Weights of a small transformer language model.
Size: 11 layers, 2 heads of 64, vocabulary 2048.
Each number is 500 + 50 x the weight over its row's rms, rounded and kept within 0 to 999. Layers, rows and columns count from 0. Numbers have three digits each. The size before them is the row's rms in percent of the matrix's.

# down: layer 2 MLP down (transposed), 512x128, rms 0.186, rows 466-511, columns 0-63
# up: layer 2 MLP up, 512x128, rms 0.2, rows 467-511, columns 0-63
down466 094:496528472602525470529478506597506436500436551401491434502480414492539499487469496524457416513505432519457489409437509485583534478491428474524506507505489471530483433474411438617496496534378488
up467 088:480495403560463426488518419525581591539481443483498505394555459489552523522534510515466499501510494538417441552423424563456535496542435542506540420583497457460495465484412511507455620602562537
down467 084:462523586448467514514479497482373420515482452508551516566488469482492464520557541507561528474441585478516561477526530507514435535443505433519485520366542544536441468483583445498456471473469485
up468 109:468509478483432547488509565475474490582489458558479516412498490483475534539413467500501549403530477574498464522430535511460502476498459522443529629549501395539434419577493505501485545489453488
down468 093:514457497449438544428466492488466404566597487488536558481461449487599523468402513464486436415516567438509478493535488515444526472515478523488469612461525509588596497455542509527563482573492578
up469 100:530567514475449538525475564537510469506556480450531464460482469530527427527525542554560504420502584461445536518490531505455414516406431611483440483409442457564569538569453567437511531531536548
down469 097:472482568542542481507533550549464449566558507498583506476380506415542571393463600470504430516500580457445479390477553507552469546521527549493513483524484522539486527551539551510520511600434459
up470 100:506515486563469559481484459522404422425501519544482532471596469458476428538599466529514551575476564538502576486488452490495412478578480400438547504512485552514470489488540474542601479515467425
down470 101:418486478525472480497471567558474467500552487552475446506542529422510569494552438483536529475536542432552499508499495553602418447521424492464489510482569451451442554517532574529590528516526496
up471 102:455508499493523465448425507456578529539543588609492462517548435490534540613539522559430400512435497503462583415509543480598560411568547515501566600569490457565498539488535484521492527500437497
down471 101:601509430497550538417529504582518490527626496466497518431437516488610466476519537467429458557585535548518518537453456409480437520461464481551468427562402483425541516522507529412513415536463407
up472 100:576560508430491530478447510474490462498456528453457490519477504449395502500465425526552566537500526410482532587501562586516503551502530440382552517516563474605469480547535439481547466614454465
down472 095:507395566502515583420435347444504509441475529520482561527497533536482544481445480435440473544478631511483507441608578461502587476522531439546571546480511578488508571530522540518429500517521494
up473 093:499483520521513567536507475498539441468515444481487484536506529526439467477394383461337471547509457459423499427517393464502473532464544465503544544551505451513496526514437344560579527550512457
down473 113:549413440498474460520495501413602465439482614520473527541541483470455462557519532442507531479596446435528458476548489485553517518565526510508466502594509474494449565374463447508558545451473498
up474 095:527511434417605584464429613520508496544478442486537543551577514530543523556548576548497444458491476462461479456550523477539527507541482624505530599527427510470400480510515482524521521514502499
down474 094:499478522515512568527452489474537471598511474501531510596557607451501454556495530511480427477438551515467494399493559489566464528590496481529547484486443470487428459478565555495420531595528489
up475 088:520554521384504476532467497497525448505469497401486418483602575544493523532458472381546543461482541459540551532509534495575458477594499544505471585511424421465434493505463484439479552490506464
down475 093:579488561517530454577539433530363445450506585470492451450509588443475518524464477422556487441511410519477497486456478418605543458538442524478517532410489497510489524479432472406431471558533549
up476 104:488510533363525413549450407415513467491494462501485562500504603514487481431484516497505503537555576539542504448536568490519583473477533562478422463487504454626571580509464508499550571526434508
down476 102:495552520503550520437418414444457516468498471560517531559567549519506493423461556418518435519557600580513542455535552461524631567514530569495404460497588529551545536516515591522632601548511566
up477 083:475519501438531567401548481463500502531492567419478483464460479467511399537563528563502489558467473470485526401566546497474560580480472645479593495473482517433453519458477466477558447477476458
down477 102:496527512472453518503543507470467582433429528480478482475421471494540478471511537621465485521509447502530457418537515529386482486433416575483576478488519491497569546547450522503530461531569544
up478 089:454526502476407501453509462457465529469593450620394472527505497527566536497385500374528436497589494530557590451525488514534494484488439522434517484506433483520523521483420502518468543490576457
down478 089:498485542496502419480513506485545448549446539511463534431536570533483498517548534547463512481486398485574415517389491443483578447548485394489499501487539447510687526447545499485497476548466463
up479 104:451439503442419468580536418496477485490520548476534476448521366493502488556448463489594541525425528545429538577473489549550433490564521514451500487395504536549525519511443541544485583460546512
down479 096:523446474609451512448455440488569556449509427415424481525396436481542496343401503479506509474475529493560518466515486447498515468489481412558493470493473461463484423521529491443579426519447432
up480 087:477536579476528592507518477504495480405442419520455480469439465558493570457490374500509651473442447573483412536546523473497463456405471465423530531499487483449404492522474513533506606545476522
down480 116:474548513515444566513479507476524518459475463541459509504473485608486553483446416546507600531473525573483465511521539435506502504376502524432490514592494426403456412521451472557539519555431582
up481 100:598507440489518573539488488491486511489520398528563445558525493546446497464463509560468421405444514512510513409488483522416482458471487441486521551442408506509466447488539526420538374573528441
down481 094:372534500465489448460486464490482470509520522483464475522473514439519467571494455563562539578508449474559479558396487474449472498510466457540339417545535522467614507490459521452480544488511509
up482 085:457481574453559477472508523502506534480485567431479523543486454462464470559522507525495588514452547460474550567596471474509504470521546656479615431539502444566470511410487514444565479459541462
down482 095:481538564417487480520530546498513480512484513414458502530412524444558449464446463498469545468346508481429552596542491387463530446471484607507487469509543487430470505438511564454532479488441533
up483 075:506450455442516470445572528505406503507497513478529479549442489472547470491457540515470422521478501504438480617506455512380451431543553555464502425521439473470477530461489492459533470446493449
down483 094:522566468475481502600486507444448447549548564451443433526459534518618529511375498537488518522510451543534563575560501480368474460597602495486483582485508523475480611411462461507501567464471449
up484 099:627452398541475550469500515534471528498565521482499567525534428479366487506516591527588466496582483634478476401457475521470601548527452421500580491502474601484484501431523468443460548540444542
down484 104:589603464578523528473567437454466503494572499532494512553468489457404396530566474526499556544600487560488442517415444531515449547543500485520539438500490477495404429447576472484539425460508560
up485 101:417518480556563416496472554593544560468522433477427520537582584491513511516540506479565494520549513531450501462558491549617592499503543540504552497471524354528519541450460479520509485599524442
down485 105:456503523575489533505484593519488539481422494372515554532507593488434489557482519489531465495509490588436490586517505592624574547421486505445462462589587508507494552457393499516504529523487490
up486 118:442498486431442516464449506509469518420531588574560527517532450530605511585542551550607612492425592540442525477558511522552510492440471484451502505497472513489478460492503453399524544498530495
down486 100:545571477571564517538563477488577511591519488505504476556510479517474467476430400507507431477493440541587530562414471549407510541542473556495459510495443493512515512530499477525533465558545499
up487 094:552553509478449618428585476563463431606461413495525520452464437460557576429459532556521519588492479537493504607484491547531419554508535584512468575456392535472543442450525509504513498474501556
down487 083:484530516565405499577458593556583592579488537564502396568537551450544516479476481486492589517501604512496496436499526376495539491496564497560489505516562519506512516516483567528500453470439494
up488 102:496539526527449575441487469461552492518401473456482506459501538475578441667532497531515442506478426622493448501434513527497540567535556443486631476583509518529474467558430589435462458647522499
down488 085:465477506518416570449511463540408495499480514612516433510476471461446522435480488511525588436463514483574409518495451484516532555485535509445421457407530505479549406540578499531583534527426555
up489 098:433470396498542438512493436475584551520432489515481480553486485497534497562502552561573483429530538574537478484540464490514560518486432564613533455382564529477461511459572584499472513532453511
down489 093:495411366508486422516468480503472493511452519537527474498478466475454488465475464558501459430471596541501548495500534435482512577495567593556475501502475499587456568520554549563558410540427538
up490 102:502503511415543465536447526546427526543419468546572464447520524421459430483510530583475456558549431575508519490549486618542580564459536552471551589485610445483518483510511486478464486570507474
down490 094:502452534504435496335502511583459512547492471551450540496538497414500564552539550547454553475555559534583395519552577481504556491479616538494508575517523520548516545498568460538433534493540415
up491 086:500451513453458515530422500493474475584541481533407502430482545553447444477509547529501510498538538462428508449480454541498440515463504438451487512504474473526497559489410476527462477541451500
down491 100:563479433552456492537541513570469522560530547548568444599470496623492536453555542541487488504538519464490517456509510487656586508505556497520500531530584547578495539536552452324599488484515517
up492 083:558469453554396479507490589478541536479468544514530453447509470466546529595601451579565466460406511499522450571552565513463450519502588599386574553498466502555506514453500493484549481481425518
down492 096:594530538521380531535557470466472529449552543543399512478448628465578485529481477594422429491519490497445449490434523480464481522536572598444486530472464451419417545502520420584469476474493534
up493 100:551396503492413531490550474568583505448437495558471497519496397481507553495535476513571545448437464498648589528541459482438473524420437464459491530467509482571441441462526557487468515498495522
down493 101:580520493532407575539551548518522490518504570553463466501527579503535544503499565553534514504477553445625486506576492382450444451490541504510416479561490414534492489434411530504428423357598481
up494 089:498469486421471440492436534500425483419350543478599598445548420550532516475598561505543469539474584542462572503519435576449459579538473596606494486496526478559436453457484592478500459538556576
down494 093:476487425450455511435509484461341509449609508547462480482553530522501460491508482539488467547490501566574560522524478516517492493506375465458565542507442485460443521400555556554547546499480468
up495 084:441520451430430533423527467529428535498529455466477460524484530462528554506549487522520422549493453599415491568526524492403534497603530481487488502460456495533460462407596436459561614491520552
down495 107:486470484428451595527446476534406429551462494411425502490468466402517550533494531563576491530474398643473494560470482554487467494516529485509541436544529426491522473455512470454653534538520500
up496 085:456500449516523529462507444487543454507484601425543533516356512483506388509534533490476541555433440476558487459470446553511547538512499473504421446486510523447488490532481456555383502512525556
down496 100:458507509543547514545524475455463544480535485454421548513391469496453454470500516432483463497465485471470482510511487507520489531539507505461444585477451466514425515608447520466489482470548608
up497 104:453443511487541603460496432538644518384521474535585550481466509512446490525574551432422500427544502536434529483435480499523598459555474451542544499540513505522420524524449412483415521454570548
down497 103:473493527418518481546397408561554513413579403440490527523411528446567438617404537419517517413524535502544482447539458430525457553458439520464489500473468488454497472525468427461463475518528532
up498 081:474644555436452568504477528486439492525508462552503489501467545482547497483568474528513523466574519544447595439483565524476537512438495524361410450502464501566517472432390455534522527491552539
down498 089:468592568502445496522441495521580510456565505483508414512589496452455595488576464521517497515475468495466473552421584508433566381471489614406459608549480609394526508499521466441468507528596548
up499 095:533454513456497458545568476578565523467465503456468432576565452409463511453468460543491493427530509499525515441512487551495588571500428472448519525601666423522458537596427569522488543496518475
down499 089:528484484564543470465561565471447439535526551587516422518543416469587523508462409474435571476492523479484595587542533548516513527473556560483530461449533581411459533458601408493521473542550474
up500 101:601511555445438467468489563528409455519514546417425482440525481527563525425515539501549527561481487486565508598466430576510457483529532571527518530416530540510405500543523534419524534459535516
down500 101:447471509437530557499484425534538466593516531560521439506500474483485396416595470566408538462426387493512520436389537513497493552451535476593482450514558484436528521411511557438471476478464513
up501 108:519489515468645581545570432458466539516509532479487539558533492475470454448514451539414508524499381513503485471482435475469566508523470498590509462494474453493446466454439403516523464468490520
down501 107:550500445529550462522473434520490513556469516526586439550473448433427481476439510469539426439490415505567563520550496502474579485527492510491455545519484472545469488484544455413435535468556393
up502 085:475390482434477484569535386493521528577399510485458460503463494484447482481527432602474494516408469502456524480615447492493496484540482461475552475551552401524443490411472498565453475511457534
down502 106:424484418479498540510390465514439532535524456524462438489481513552515521418532405552503557453414462464499530522529443444456550499519573468526572535496614426490591469524521507494449485482415463
up503 110:533486539420420513557519499571485466480538539538529432452460427570564513519462420596472480454572598549482567452454494495507530514513567362502495508503562612514414483597460437500471470496425529
down503 089:575557577507512556414494472581567478486506447504454432510544548503504437567557465456541547512455521568577409519523491599493521505558491484491459486468431441497584458466608561476461516475518456
up504 091:477581444488515503389440544536566513424622558484509577569556491413526542575417541492455428455509543517464527554541564556591497449488511450534587457478449557457468483437571532439553513493482496
down504 098:496429511435568557473558570466521446553629494560513460490465486486644598557617412503469521504486527496561479557516529442413427484536511532463407462526517472522556443505481478489519514469486537
up505 102:479469491466516458513572555480448506490410475483465482554522450557457489426437553502618487514450489479542460469526480506503562514593479643518529509474381517590554562573488499586632543486460410
down505 102:469498482445466530470618509512597398470477493403513460520514428559439441467451467489574580393557500448454553523405439519520530496484514516480523518435631552522471553527510608537600475473497553
up506 076:600541483542494514489529467530490542490431526560508552501481421385478517556518590536468431498540520428540523466608463522574531608497501603565564557462582629492505490469436458416451504495445495
down506 089:497463543410522503528411510480411538449441538439499520479563466490485524553517591546497445511495479441564565543546422591522531609465569617474547555585478535519508522578418535493435471501462525
up507 109:454519551553544475511501451495592534579558432518466458438594520522515508536577455474517562470457539509459507464519460529464493451534357477477597429553462445559460453475400480478525508542534447
down507 107:493502516507559450529369611445594538529521582472516463495371521439465545464514507505520504510382451511554560522474487546478508518443518505481432600444610427535407520555422438478544454537524390
up508 091:480488462534438479520518539497431528540514472525369444567523521485545382465482407515477435503507436495425565443498462501446576487560540405520491488501509583440466438497529523483562437497611495
down508 109:464504454475518469538463519507510533487449437551445435550503436520531359496518462536448455546443407482447553492533440452399531465539512450444532534521529489405462490556461557451590511518605469
up509 095:514541550521474432493546542352533503490585590478481503552442549514504386581405530401536585462513380545535478513491495517543573460423580491481505446483495488539374473512565451517455440485537481
down509 084:564470447481513542504496566480486582449437485515475535408571537490476524353466551533518495536478504449503519535486586548557539451529440499422439483537429537570458511497386542518456519510556570
up510 096:517401507510556501509576502530584465541442542429436514525605482527438535546447582509487496469536461536523456537506527441390561585502518591508532377433509498514514488486547560406464581444549585
down510 107:498467505476599492520501420416519578500439484462466452530541414519489454600464550481592562587551487603421534568508556509620447533472573587482524466516476584474539503458539491482584453439512437
up511 085:456486517582546612550449420523462487439539552446563510566465486457448471491519501532509551506547409537448549489506415582520593572485465385468611515498561557583530447463570480447513542555494541
down511 071:633494500520507536539511520538508555431405446483501419523572466470464572533493550536564526488440487493652502423505445432536495495543544580606506496506460525541510464501521468524426516496519441